From a checkpoint of a small transformer trained on Wikipedia.
Architecture: RMSNorm before and after each block, rotary positions, no biases in attention or MLP, tied embeddings, capped logits.
Training: a variant of Adam for these matrices, 122M tokens, 7435 steps.
Each number is 200 + 30 x the weight over its row's rms, rounded and kept within 0 to 999. Layers, rows and columns count from 0. The size before them is the row's rms in percent of the matrix's.

# k: layer 3 attention key, 96x96, rms 0.0768, rows 78-95, columns 48-95
# q: layer 3 attention query, 96x96, rms 0.0867, rows 79-95, columns 48-95
# v: layer 3 attention value, 96x96, rms 0.0762, rows 64-95, columns 48-95
# o: layer 3 attention output (transposed), 96x96, rms 0.0782, rows 64-95, columns 48-95
# gate: layer 3 MLP gate, 256x96, rms 0.0884, rows 0-12, columns 48-95
# up: layer 3 MLP up, 256x96, rms 0.0886, rows 0-12, columns 48-95
# down: layer 3 MLP down (transposed), 256x96, rms 0.0837, rows 0-12, columns 48-95
k78,062,199,141,236,200,103,234,180,173,198,184,202,202,196,266,211,225,236,153,211,220,195,193,263,165,214,188,251,213,211,211,195,206,171,249,183,201,160,238,185,175,226,161,184,189,216,253,146,220
q79,059,257,212,217,241,235,180,161,184,241,202,159,215,166,180,161,212,228,240,157,220,181,211,174,215,291,248,192,178,181,260,242,202,219,201,187,210,232,230,245,208,169,213,207,277,150,211,208,212
k79,056,197,200,209,228,251,214,144,211,267,213,169,198,189,216,195,196,173,249,223,187,226,195,212,214,223,190,169,192,166,210,210,194,153,226,163,224,216,197,212,216,199,185,142,205,198,228,199,271
q80,075,204,185,236,240,190,196,152,193,216,233,216,144,204,235,199,170,222,262,216,191,249,217,172,226,224,238,189,153,213,247,242,167,199,202,196,208,179,165,204,219,219,171,200,192,205,224,180,256
k80,086,167,226,219,196,195,222,95,199,245,242,189,237,168,184,197,183,161,261,232,204,215,249,211,233,204,187,168,149,203,190,219,186,167,216,186,221,188,174,198,206,216,183,165,203,213,244,190,235
q81,088,118,191,207,198,184,234,227,202,163,225,161,195,191,200,217,181,189,173,218,161,179,184,239,231,142,168,274,185,165,114,154,167,203,201,246,195,183,188,132,194,196,192,222,146,160,201,151,195
k81,091,174,224,156,180,219,223,238,190,197,204,215,199,188,157,208,182,183,198,218,148,276,254,214,219,148,165,185,182,224,180,139,152,223,205,248,241,228,157,163,229,210,236,199,199,174,187,223,172
q82,114,171,220,191,149,214,196,227,243,207,184,194,241,203,150,220,204,172,164,205,210,176,178,245,161,156,169,229,225,153,145,139,215,189,177,236,196,224,213,186,198,181,232,180,196,198,169,194,153
k82,088,194,236,192,182,213,195,130,250,156,212,205,189,180,182,177,224,169,235,236,232,152,231,178,187,178,200,177,165,240,135,180,232,208,145,221,195,221,179,225,151,210,172,216,193,220,208,189,196
q83,081,137,183,161,196,191,217,216,194,170,222,176,218,229,209,220,229,207,166,214,170,176,188,189,245,145,164,207,231,233,156,203,186,202,205,214,200,173,192,144,160,205,201,218,145,179,202,195,171
k83,098,204,188,188,183,200,196,289,222,186,177,221,158,244,170,184,204,203,156,231,208,231,193,162,179,181,195,214,216,236,181,168,201,256,177,270,207,224,197,173,187,185,182,242,223,186,105,228,178
q84,156,127,188,186,232,183,250,225,185,163,226,129,216,209,197,194,217,200,173,211,169,191,187,216,225,181,160,260,202,181,126,184,181,207,213,251,215,173,210,129,188,209,220,218,179,147,201,160,198
k84,143,180,224,187,198,180,229,154,153,232,221,183,237,171,193,232,172,201,206,182,161,250,236,259,241,189,156,195,172,184,217,174,143,179,260,188,245,186,180,166,233,238,228,174,184,182,271,202,206
q85,138,210,227,189,172,233,178,229,228,227,163,177,251,190,131,183,212,181,203,207,230,189,187,222,132,201,189,219,231,170,159,179,248,209,170,199,195,258,229,222,203,172,223,184,243,202,166,229,176
k85,145,209,195,186,203,210,201,294,179,216,200,212,204,214,175,208,206,185,188,215,146,272,197,197,212,199,177,208,211,208,227,183,189,208,203,248,227,228,178,180,242,186,221,199,205,171,157,256,214
q86,163,230,194,185,200,176,195,190,223,194,164,200,174,180,165,149,201,173,183,224,209,191,149,156,189,149,182,182,190,171,215,230,188,174,218,205,225,216,159,209,126,223,205,199,178,196,226,195,204
k86,164,214,224,196,188,203,176,141,203,200,173,221,180,194,191,210,241,191,192,215,183,178,199,216,223,203,181,204,240,182,215,219,196,228,183,262,211,221,187,202,172,245,178,223,165,194,223,203,225
q87,172,176,238,164,166,246,216,208,182,168,186,156,271,185,202,198,206,159,241,227,211,183,192,212,124,208,211,218,174,214,203,221,230,217,229,159,196,189,197,192,186,229,135,234,211,179,196,205,182
k87,162,196,190,187,214,195,168,229,227,201,173,205,168,190,217,194,212,197,203,196,270,245,178,237,214,195,246,190,177,215,191,239,220,252,267,188,206,206,225,251,202,221,116,213,196,187,208,233,244
q88,174,142,154,223,187,220,285,184,184,188,191,248,232,174,176,171,244,192,215,194,236,147,190,196,160,232,223,155,185,135,197,210,232,183,242,228,253,196,178,249,244,201,233,203,180,147,204,200,203
k88,158,232,195,197,225,223,244,162,215,198,190,201,183,216,191,196,178,189,206,223,200,148,198,211,200,208,209,210,213,222,221,193,221,218,266,237,243,204,189,170,290,161,186,198,201,210,255,243,201
q89,182,220,183,141,219,263,158,161,179,198,161,214,190,216,178,210,191,230,144,170,174,197,190,204,251,183,206,200,242,204,250,177,189,163,220,206,238,170,207,189,207,212,188,180,145,191,169,206,185
k89,160,186,223,177,217,207,175,113,244,184,166,224,201,209,182,219,226,163,173,209,220,210,190,228,190,176,198,205,187,206,174,241,171,210,186,161,268,159,202,177,217,211,236,177,195,186,111,187,212
q90,171,207,165,186,160,120,225,151,181,179,174,153,229,227,163,221,265,221,229,221,186,227,181,177,202,153,137,205,245,236,200,219,231,211,187,162,189,173,206,191,187,144,129,194,170,159,160,167,179
k90,176,206,148,202,198,226,223,86,151,236,209,200,208,200,177,213,202,194,145,173,207,197,230,169,202,190,186,190,170,178,207,235,194,209,174,170,152,186,167,167,197,139,183,174,211,216,162,159,245
q91,183,180,240,202,204,187,224,215,219,274,226,180,182,218,189,208,239,239,198,208,160,222,254,246,227,215,148,173,254,217,187,221,273,176,218,216,133,133,205,230,205,216,207,191,183,231,195,180,212
k91,170,176,257,197,188,193,246,281,176,238,191,194,209,231,176,208,214,180,206,188,243,245,234,192,210,183,156,210,234,172,196,208,165,201,151,200,226,207,215,203,232,206,184,195,211,195,171,172,225
q92,182,239,241,238,209,160,202,207,175,151,214,212,192,233,209,254,219,270,153,208,237,228,185,142,174,204,241,121,179,136,250,231,187,230,219,236,218,201,242,191,161,233,209,171,255,204,208,169,165
k92,159,216,263,193,182,159,178,183,204,189,220,178,224,184,214,213,187,193,206,158,242,250,202,153,189,195,217,204,159,215,192,201,194,191,243,213,166,185,191,188,115,201,193,222,195,176,223,218,192
q93,186,226,172,211,174,200,154,212,207,175,171,220,249,161,219,243,163,286,199,191,155,210,175,205,228,167,204,245,205,222,213,201,219,251,190,235,200,204,252,219,203,188,249,151,188,200,239,172,207
k93,161,214,140,208,156,207,178,166,173,203,193,242,209,204,195,210,229,173,210,220,207,222,143,194,169,193,188,211,247,228,198,204,251,194,96,193,197,229,191,202,221,200,209,200,235,215,319,235,203
q94,170,156,166,129,249,208,239,208,199,169,173,188,187,160,227,178,230,196,217,186,226,198,203,242,170,179,206,177,208,203,210,197,194,198,215,208,173,111,223,143,228,261,198,160,181,187,203,193,208
k94,164,194,212,210,196,228,224,175,183,185,172,211,185,248,184,208,198,206,159,161,217,236,191,190,204,205,176,191,241,196,189,192,182,200,205,202,228,166,212,155,187,224,257,222,183,213,219,230,189
q95,188,161,177,228,165,194,178,201,217,219,194,219,166,187,202,243,139,191,222,151,149,207,193,215,141,168,247,161,183,193,195,163,193,165,165,194,187,170,196,207,205,264,213,190,152,204,161,190,212
k95,186,204,165,180,144,214,134,211,226,179,228,203,232,173,239,163,228,203,196,179,195,172,200,263,203,168,168,198,182,171,191,212,175,205,167,140,200,204,244,182,197,244,224,214,212,173,171,203,207
v64,135,262,185,143,160,161,188,191,226,166,222,183,246,132,223,224,184,190,193,157,203,194,177,210,178,248,178,224,214,170,169,194,157,196,213,202,181,119,208,237,177,257,226,211,208,215,209,228,210
o64,108,191,110,180,189,164,218,343,200,208,214,209,212,193,221,220,160,189,187,194,218,190,183,190,189,243,178,203,195,188,228,202,162,219,219,197,205,168,224,215,276,226,217,181,233,212,210,196,222
v65,103,217,193,262,201,205,279,204,215,212,189,198,238,181,239,143,233,212,199,219,209,213,241,170,200,163,190,250,253,183,200,180,183,204,222,151,156,156,147,220,201,215,222,254,168,164,207,198,239
o65,104,217,185,259,184,249,276,245,191,218,201,199,226,149,232,162,222,207,208,195,182,211,237,183,209,183,200,240,222,187,225,174,150,204,227,168,165,200,200,207,228,234,235,243,171,185,220,207,220
v66,104,157,216,207,180,210,207,203,143,200,159,229,192,157,255,242,207,193,219,197,188,190,200,241,198,202,226,203,173,147,299,211,233,180,194,180,249,211,238,185,209,194,181,194,231,199,193,183,167
o66,095,146,219,183,203,213,253,150,186,211,177,201,215,170,232,225,232,173,239,222,191,209,203,231,202,179,205,182,188,170,221,185,214,205,225,164,244,183,224,176,164,176,227,228,213,194,179,144,217
v67,095,207,186,185,167,195,164,209,175,237,205,185,218,206,210,191,224,179,216,202,218,161,193,182,208,167,158,183,194,208,261,190,159,189,215,234,201,218,180,274,240,158,209,187,276,263,173,235,226
o67,104,205,227,212,127,228,169,144,183,187,221,204,207,236,219,198,183,204,221,194,221,187,203,210,219,178,166,186,190,193,211,197,185,172,223,248,208,217,215,265,167,179,232,204,259,263,217,211,213
v68,109,141,143,196,239,175,219,203,213,209,200,157,218,199,173,215,171,174,183,220,210,205,211,264,255,221,204,215,186,225,196,209,212,234,187,143,241,197,217,243,233,181,208,218,267,177,166,212,236
o68,106,154,218,198,209,167,182,94,211,156,208,154,222,164,165,194,210,148,187,195,206,224,198,224,196,208,184,200,191,230,179,221,226,186,166,164,217,180,180,246,129,174,229,212,220,183,173,201,203
v69,097,144,216,162,261,120,191,203,224,177,189,144,193,209,178,187,212,213,198,175,209,173,279,194,182,198,183,127,235,223,187,261,235,224,179,205,188,221,184,212,213,189,168,182,203,184,223,228,205
o69,092,166,222,152,231,140,228,178,210,191,171,145,168,224,162,195,213,222,196,203,219,144,196,169,191,195,164,148,222,208,202,202,223,220,184,191,203,226,164,211,209,194,189,177,206,209,200,220,222
v70,107,168,169,184,206,207,212,217,220,148,264,217,209,211,237,217,199,194,179,158,173,224,188,171,176,216,233,206,199,195,248,194,194,170,208,207,220,271,263,218,186,199,204,195,207,209,201,194,198
o70,098,138,157,180,167,240,218,247,207,208,239,220,196,233,235,223,239,184,201,193,176,214,213,201,211,198,201,200,211,211,221,226,192,169,236,178,188,247,243,203,231,188,203,177,230,185,177,192,234
v71,101,217,218,172,198,180,194,202,212,179,173,220,159,220,170,154,195,241,205,234,202,212,240,206,212,186,260,135,181,193,206,162,147,218,172,138,211,183,240,221,207,168,159,203,186,125,233,232,238
o71,100,217,161,170,180,170,197,232,217,156,187,214,179,224,204,198,226,246,211,254,186,214,231,183,193,190,251,147,186,200,173,154,136,238,145,170,193,218,222,222,262,162,187,193,185,169,228,211,226
v72,097,203,180,207,195,151,227,202,193,182,186,214,223,146,153,181,130,151,207,219,213,201,168,191,192,189,260,289,179,276,227,244,175,194,215,180,154,233,193,187,184,199,192,180,211,138,199,231,195
o72,098,206,186,186,159,137,214,214,186,196,203,223,205,167,191,178,168,177,234,214,217,211,180,195,169,187,257,237,176,264,229,245,177,219,231,199,173,235,194,165,216,192,214,212,220,179,172,222,219
v73,118,182,202,211,199,238,183,213,238,175,229,167,120,187,261,189,226,175,190,169,223,188,237,215,185,209,188,284,163,192,174,240,188,181,207,177,199,183,226,164,241,148,189,211,207,187,183,194,187
o73,120,193,264,202,199,217,193,83,191,140,220,154,155,167,252,188,206,179,197,166,224,179,202,188,198,210,142,222,176,211,146,218,201,171,199,200,179,153,210,154,145,166,188,201,200,192,226,218,195
v74,097,155,221,232,167,231,196,195,182,175,245,222,245,208,144,209,228,180,201,220,244,199,195,223,180,277,240,144,158,166,173,167,212,188,213,253,179,181,267,187,230,146,218,257,196,152,165,179,198
o74,100,185,253,220,184,243,191,158,200,159,234,174,246,203,160,233,203,207,187,228,237,199,202,187,184,260,233,184,173,175,236,198,204,166,185,253,176,214,282,178,181,169,259,196,177,190,238,211,202
v75,104,182,186,181,212,173,200,196,221,195,180,227,172,168,157,152,188,233,167,167,161,236,231,173,208,159,212,179,153,106,164,161,243,223,223,170,181,243,214,227,252,173,159,192,225,197,187,180,220
o75,104,208,258,188,199,195,174,77,217,163,192,191,181,176,179,196,222,227,159,147,203,243,238,185,220,184,199,194,164,145,128,164,253,189,258,168,202,217,196,221,172,200,177,206,224,169,192,214,186
v76,107,189,196,246,209,205,198,187,161,171,140,197,195,168,239,222,157,201,229,165,238,232,134,144,210,158,156,144,214,197,190,231,161,272,195,216,208,165,243,205,178,188,202,207,230,209,204,238,225
o76,114,203,107,260,210,229,142,280,181,200,149,190,175,194,220,210,194,211,208,194,266,214,177,151,186,183,195,153,219,202,202,240,140,242,205,197,185,218,208,204,270,179,188,211,201,160,182,215,214
v77,109,175,171,167,180,211,206,205,257,177,211,227,167,161,215,135,188,252,235,267,161,178,198,194,288,224,195,191,215,212,194,234,224,232,200,203,215,196,162,196,186,148,194,202,205,235,180,168,187
o77,102,194,246,169,213,196,215,218,217,131,204,226,180,140,224,182,198,236,220,249,187,172,212,183,239,243,215,199,214,198,191,204,199,192,210,216,217,184,183,196,200,180,172,159,230,176,249,162,165
v78,108,210,162,228,164,169,188,205,187,167,228,188,161,207,178,223,259,239,163,238,232,213,168,227,206,214,207,227,254,240,172,175,216,187,237,173,233,203,170,197,234,252,181,184,225,241,196,178,242
o78,105,212,245,218,159,190,193,90,230,117,227,193,195,199,192,171,222,211,184,221,215,207,192,204,205,215,201,227,240,221,152,183,219,185,242,172,216,200,193,204,149,257,227,178,206,179,182,197,232
v79,110,281,192,238,256,161,169,213,149,159,197,240,190,229,219,188,214,193,171,205,203,216,205,236,169,199,140,184,182,146,165,174,219,197,194,218,169,171,244,168,214,143,179,167,167,153,211,189,206
o79,098,296,208,219,258,185,183,209,175,166,204,226,225,230,199,192,208,182,169,193,176,268,175,208,185,185,147,208,159,163,165,165,188,187,229,167,199,178,257,169,191,143,189,208,170,195,204,225,220
v80,101,218,193,194,210,172,184,179,191,220,173,211,136,198,182,223,191,192,203,162,188,199,208,217,192,176,180,206,209,263,192,144,201,190,218,205,219,229,191,190,151,192,218,226,155,169,226,254,189
o80,110,207,138,181,175,186,187,322,196,234,178,219,123,216,176,197,221,223,179,205,215,214,223,205,183,205,214,215,187,236,235,157,179,162,221,204,197,212,202,212,244,167,228,219,183,177,220,205,200
v81,097,177,205,221,202,206,178,178,100,198,203,227,258,173,225,176,217,158,223,228,222,211,254,159,224,186,261,230,188,171,209,173,155,199,206,209,246,223,170,214,160,201,242,135,172,185,199,179,178
o81,112,178,116,235,207,195,193,230,162,219,213,221,243,201,240,190,235,165,204,194,233,204,228,196,232,178,243,205,187,190,212,161,173,187,227,243,243,250,196,191,223,210,181,185,199,210,189,161,182
v82,105,172,199,210,155,204,211,181,236,173,236,165,239,203,191,148,190,249,222,220,177,170,150,145,185,186,179,155,232,201,228,181,229,218,235,154,195,209,240,212,190,212,202,207,199,157,201,184,174
o82,110,179,146,227,199,196,194,260,253,211,234,170,203,194,170,166,212,257,218,226,203,203,184,180,173,172,185,182,202,178,221,182,204,218,236,154,204,189,225,226,287,240,196,207,206,188,205,177,153
v83,108,266,250,206,213,209,213,175,165,183,213,218,211,179,181,244,206,193,165,106,165,201,211,221,191,204,181,246,189,244,197,207,240,217,244,201,210,164,167,264,175,160,212,244,194,216,220,201,249
o83,112,235,192,189,202,194,181,294,200,222,225,210,207,184,191,251,223,227,145,122,177,205,202,215,197,210,210,214,171,238,258,199,206,190,251,203,179,183,193,222,270,179,213,220,195,187,190,168,253
v84,122,204,247,150,207,215,205,199,257,206,216,201,217,150,233,218,201,231,185,199,221,231,154,154,213,252,166,171,191,208,202,173,190,192,188,191,164,184,143,196,165,200,248,178,138,226,238,213,138
o84,108,181,138,185,212,225,198,347,239,270,226,216,202,193,206,213,197,233,204,204,218,179,187,178,204,227,184,195,182,212,237,213,199,223,204,169,195,241,175,187,231,183,215,167,139,225,192,225,171
v85,110,175,144,194,212,225,199,226,195,200,152,205,226,265,200,223,149,221,202,211,199,219,227,244,167,238,213,179,180,255,218,278,227,200,197,212,191,258,230,192,226,186,224,130,128,221,195,152,220
o85,116,195,198,192,236,211,216,89,208,149,150,193,223,225,210,210,166,222,212,191,175,223,208,218,190,214,210,203,190,224,201,256,241,174,206,180,189,206,199,193,127,208,211,173,152,205,209,149,200
v86,100,231,221,226,191,258,184,191,201,185,174,186,219,190,179,176,204,269,217,239,172,208,253,218,215,231,219,265,189,248,209,200,212,174,226,184,167,201,226,169,190,228,176,148,303,230,190,207,178
o86,094,213,189,223,190,243,184,196,197,212,194,182,232,189,151,208,201,253,251,193,195,169,267,236,211,200,222,232,187,242,194,202,233,167,211,187,170,160,181,149,212,186,147,171,261,202,146,184,157
v87,107,207,222,183,189,140,195,200,170,161,139,252,209,219,233,188,182,180,197,172,200,222,188,207,263,261,171,191,227,198,191,184,221,208,159,230,157,170,231,181,158,219,208,232,217,242,201,178,226
o87,111,202,208,176,211,152,195,208,173,179,156,216,211,204,231,199,204,188,171,154,219,207,186,196,253,261,193,187,205,186,248,193,179,218,142,195,179,163,215,186,173,198,218,198,198,247,217,176,215
v88,105,195,220,252,217,234,182,194,229,140,79,192,274,171,228,230,197,235,239,213,200,233,178,195,202,216,172,218,206,187,205,184,215,196,197,227,213,193,200,232,192,176,228,268,174,178,196,195,135
o88,105,169,180,251,181,193,193,277,194,180,104,184,251,127,236,196,189,232,222,206,221,226,178,216,213,229,177,234,200,201,222,188,199,182,227,234,228,205,191,199,269,171,210,225,171,182,176,223,181
v89,099,220,216,170,214,212,217,200,240,218,181,205,194,227,192,207,190,223,211,182,203,198,167,172,176,168,186,170,158,192,219,235,232,152,193,254,215,223,186,196,218,227,207,220,215,189,211,189,212
o89,108,182,232,160,204,230,226,242,206,231,180,182,186,236,192,199,158,235,220,170,183,207,202,216,188,181,195,191,165,186,190,237,224,201,197,246,216,199,220,168,253,227,178,236,192,191,199,177,246
v90,117,206,235,206,203,206,202,190,196,179,183,186,225,184,178,195,197,181,193,188,203,204,187,219,166,184,193,216,156,187,178,187,201,220,187,241,179,218,125,213,117,218,262,210,200,204,215,224,170
o90,124,208,127,203,207,203,200,338,187,238,184,210,207,231,186,192,211,190,178,181,200,181,206,226,180,202,205,212,179,186,211,221,205,210,185,222,198,214,169,192,252,176,250,212,190,196,197,182,206
v91,108,194,214,217,233,172,149,200,259,191,253,193,244,182,178,183,238,232,204,178,200,253,187,196,154,196,117,194,199,252,240,196,222,240,203,179,158,225,204,156,230,191,210,210,231,168,200,186,207
o91,104,185,178,211,197,191,173,219,200,201,224,216,244,202,161,210,254,228,200,204,239,256,215,175,197,186,133,196,190,248,242,209,249,259,221,183,183,220,231,162,223,193,210,217,245,195,214,223,229
v92,106,181,213,223,191,213,197,213,185,183,221,205,143,207,100,235,188,232,236,189,215,190,188,213,166,214,268,234,196,190,201,178,210,188,200,193,194,179,205,200,188,153,213,215,209,218,222,141,199
o92,103,166,180,231,164,205,221,282,205,190,225,185,181,252,144,212,207,213,200,205,203,170,200,253,188,251,265,252,215,190,210,175,212,232,197,215,195,223,197,191,212,135,224,208,213,215,223,157,222
v93,110,217,219,159,189,219,222,195,125,220,244,210,218,240,234,172,255,239,209,196,179,201,226,213,163,216,190,237,165,238,145,196,161,210,196,207,181,187,215,251,199,184,213,217,197,273,183,235,153
o93,104,242,282,152,236,181,225,161,140,178,222,192,254,244,240,161,232,237,190,188,184,223,205,191,182,218,214,219,174,222,131,186,189,214,189,189,186,232,173,239,200,186,186,216,210,243,183,242,164
v94,109,112,188,185,211,208,219,214,233,217,188,195,164,213,223,269,230,216,222,174,209,199,160,198,195,170,211,189,210,186,211,144,144,264,190,154,205,190,211,188,226,163,149,152,232,159,191,245,196
o94,109,143,244,203,203,204,222,96,216,168,180,175,201,206,192,264,232,220,235,171,230,199,158,186,201,160,201,188,209,192,152,166,190,254,197,198,190,168,205,210,132,179,163,201,187,177,208,224,181
v95,105,168,209,212,248,263,173,195,185,209,246,173,210,210,271,210,178,192,183,235,199,210,186,226,251,183,217,156,190,211,158,146,240,198,186,192,173,198,178,208,208,197,159,265,202,190,237,158,168
o95,102,156,158,223,241,227,216,244,172,254,249,197,201,199,253,204,186,208,172,213,216,204,182,201,226,202,210,160,226,197,181,157,205,156,207,204,149,185,215,210,258,170,154,234,182,219,238,172,166
gate0,102,169,181,208,209,192,214,202,212,183,142,227,238,180,158,249,252,184,188,172,164,161,172,197,170,239,150,179,190,178,177,218,171,184,233,222,154,187,183,225,216,215,200,223,189,169,216,166,196
up0,097,250,168,139,218,191,188,221,170,212,254,204,223,257,203,188,175,169,238,169,214,235,215,221,163,198,212,195,187,262,155,168,265,225,178,289,174,167,183,153,175,252,180,219,180,187,233,190,196
down0,095,227,158,208,201,199,255,213,141,185,205,175,204,269,163,259,233,219,211,194,195,151,169,190,202,201,144,253,191,143,149,170,217,238,193,190,238,193,242,228,204,190,217,215,211,186,233,222,164
gate1,100,230,216,193,180,240,200,214,204,215,146,145,170,199,220,274,187,238,141,235,140,175,205,211,154,256,263,191,212,166,152,208,235,196,242,160,203,277,179,154,188,176,225,216,214,200,196,190,217
up1,093,246,231,198,239,262,184,184,181,220,227,223,223,129,174,212,221,254,244,223,181,196,136,213,190,215,179,243,236,180,167,234,199,151,185,262,194,180,213,197,179,198,184,206,206,161,198,239,190
down1,099,227,169,198,190,164,201,171,212,171,201,148,195,220,175,220,215,146,208,238,243,172,160,194,201,237,170,140,221,180,247,205,183,180,235,224,217,175,181,144,246,194,188,223,191,201,130,180,251
gate2,101,123,209,162,210,200,222,186,204,168,213,190,235,212,166,192,220,201,192,218,221,238,197,182,140,177,160,157,222,224,242,205,195,165,235,208,178,157,146,239,174,173,183,145,147,231,209,178,186
up2,095,130,209,250,227,189,199,227,193,187,212,172,197,225,228,208,222,237,234,142,172,144,185,208,215,206,180,225,160,188,192,201,232,210,179,250,211,203,228,144,255,165,204,243,248,185,190,179,155
down2,098,210,200,236,226,176,237,162,187,173,174,198,217,193,250,217,184,241,238,212,174,252,176,190,213,198,181,204,208,188,175,165,172,154,222,228,174,217,209,181,157,221,216,190,203,205,198,219,202
gate3,094,207,185,211,242,183,183,220,211,257,194,172,181,168,190,154,192,201,230,170,209,219,238,214,162,158,214,229,177,201,192,179,257,193,191,155,186,196,194,204,192,188,198,259,130,240,143,264,201
up3,091,169,237,230,284,243,214,176,211,203,171,141,222,199,224,245,173,149,206,193,199,216,218,243,191,214,156,185,217,262,200,203,239,176,196,196,212,186,196,209,222,188,182,232,189,188,195,158,195
down3,086,209,180,223,201,218,231,253,277,191,221,220,206,238,210,242,181,211,148,203,227,182,232,148,230,198,231,181,216,153,150,192,188,230,214,164,213,171,235,203,217,229,183,214,235,163,136,158,183
gate4,095,199,161,230,191,216,216,238,186,209,192,187,184,139,164,252,196,219,185,135,238,187,199,226,240,246,205,256,201,203,203,160,162,204,188,137,176,193,188,204,231,221,233,211,141,186,218,203,155
up4,102,216,222,135,168,145,184,204,216,189,182,187,248,232,223,288,208,222,183,190,188,218,247,197,247,215,149,201,202,221,172,182,147,191,258,238,209,173,221,202,198,214,179,185,208,225,239,167,129
down4,108,136,216,172,188,208,195,178,169,225,129,161,243,189,183,235,261,170,171,216,241,236,221,215,249,149,181,182,209,206,200,191,184,212,226,165,255,209,196,207,200,211,226,206,184,157,208,180,234
gate5,100,184,198,175,174,187,225,195,177,276,162,221,200,167,143,229,180,164,187,242,199,174,192,200,264,181,139,204,193,221,176,171,200,182,241,169,190,200,197,208,169,187,226,184,233,212,231,212,203
up5,091,209,203,217,151,172,223,177,176,264,226,224,164,199,152,192,157,193,218,194,163,174,265,181,168,177,177,183,234,241,166,186,193,209,196,170,211,169,192,219,205,171,138,187,224,206,167,218,221
down5,091,150,172,202,252,184,194,141,235,175,179,217,201,202,245,200,218,146,210,173,196,165,181,184,197,176,196,179,200,207,230,234,250,212,205,203,195,227,216,124,244,232,216,205,235,233,175,197,189
gate6,101,198,202,175,222,209,197,238,179,201,210,250,169,235,189,178,174,158,209,197,198,248,222,266,190,214,172,207,211,111,210,207,178,209,244,176,152,211,194,221,201,206,294,192,229,213,226,241,137
up6,096,208,237,206,193,168,202,172,179,202,220,147,190,194,181,202,159,231,213,214,186,218,164,169,84,247,193,225,228,181,184,216,239,204,242,221,189,234,138,240,192,219,221,155,203,147,200,165,241
down6,099,213,229,232,215,115,173,191,254,224,228,168,204,166,255,230,181,244,226,204,201,203,195,176,210,169,243,196,198,242,204,194,200,263,157,201,259,195,217,193,160,157,231,172,185,216,198,187,213
gate7,103,196,237,237,184,143,222,185,191,243,186,204,189,197,186,243,194,177,194,239,235,159,227,222,214,182,201,199,177,219,214,161,190,238,198,164,143,220,195,161,184,233,159,163,165,207,186,230,189
up7,098,211,206,188,204,217,145,238,262,194,203,261,215,219,234,207,180,190,213,188,226,178,251,198,250,175,248,163,222,145,185,203,232,221,191,241,176,182,203,224,215,254,242,204,218,160,196,202,173
down7,098,234,217,194,188,244,224,169,182,182,204,189,197,181,162,231,220,249,187,210,203,236,216,145,210,225,258,177,187,192,127,227,190,180,171,166,200,173,175,166,276,161,172,206,251,176,163,193,205
gate8,103,182,224,177,188,185,230,186,230,158,170,190,174,180,210,155,188,144,196,203,248,239,253,244,216,226,170,135,213,194,269,167,213,233,206,212,163,200,186,170,236,215,204,155,202,179,223,138,207
up8,099,233,166,208,236,207,273,137,162,208,181,195,211,210,212,251,195,209,207,141,228,163,182,197,223,268,211,147,176,208,201,199,156,162,201,233,227,211,165,198,189,236,173,173,141,182,204,220,243
down8,098,164,200,212,155,159,165,206,198,162,225,216,148,186,190,190,164,203,188,209,172,145,195,223,168,117,255,231,223,187,159,198,181,247,217,222,234,209,270,197,176,148,198,216,265,223,187,202,206
gate9,093,216,205,204,257,191,229,216,221,170,145,227,181,232,221,197,161,245,178,184,211,134,203,167,258,175,185,223,205,190,216,164,209,195,293,225,216,250,170,160,187,236,133,227,192,224,205,175,232
up9,092,197,254,177,148,207,218,202,236,215,199,162,204,186,204,182,150,193,212,158,237,184,235,148,208,194,210,203,208,148,133,188,183,193,210,198,225,237,223,180,197,197,197,161,169,231,198,215,261
down9,094,142,162,200,203,224,196,184,175,239,193,225,228,271,192,170,177,158,204,215,146,185,165,190,162,188,172,186,166,184,195,230,225,169,135,160,135,213,228,213,248,186,226,197,202,250,220,186,172
gate10,102,155,204,169,222,231,179,219,200,254,209,167,164,249,187,177,230,220,205,134,197,202,181,175,212,154,229,189,202,109,161,185,227,192,219,163,222,242,203,208,201,181,179,173,234,202,174,193,224
up10,097,174,269,195,225,181,169,214,217,202,222,244,176,162,215,172,178,193,247,187,197,193,235,219,174,230,201,237,227,203,180,202,184,218,177,213,209,257,240,176,164,213,131,271,213,178,212,246,179
down10,101,187,187,193,216,193,211,177,242,138,225,180,209,199,195,176,178,240,169,246,271,217,267,199,196,222,216,161,199,229,256,239,173,229,153,160,180,141,180,184,154,191,196,202,175,209,197,160,227
gate11,110,195,219,227,169,192,249,224,168,179,201,207,190,227,198,177,194,232,147,151,258,193,148,247,219,215,247,181,200,167,183,203,194,164,238,192,217,180,145,187,218,234,170,226,220,181,252,236,209
up11,108,176,180,208,196,159,211,211,230,202,244,166,221,234,215,218,165,244,186,243,182,153,221,191,236,246,226,192,174,211,163,169,166,190,156,200,178,202,197,207,244,235,148,149,198,144,214,206,224
down11,105,174,206,185,212,250,180,248,172,197,213,202,224,210,236,166,157,184,219,218,201,195,170,163,193,236,178,197,204,189,195,214,241,226,149,215,224,227,245,212,173,212,180,197,160,221,198,199,141
gate12,105,219,174,153,222,198,193,222,230,208,199,165,214,169,216,164,282,227,190,212,157,193,216,201,166,195,209,237,180,115,218,173,194,239,204,186,162,200,207,173,203,193,218,213,170,237,224,178,173
up12,111,192,184,199,247,198,189,175,230,129,212,124,214,190,222,242,186,196,195,211,163,215,183,184,153,245,173,244,205,210,280,191,134,220,216,201,242,223,226,209,187,160,193,222,185,175,185,199,178
down12,102,206,190,176,201,189,156,176,218,167,244,151,219,154,185,219,153,187,233,219,206,185,234,215,153,266,171,229,192,195,217,177,199,162,189,213,185,261,200,208,186,216,205,229,192,139,265,225,175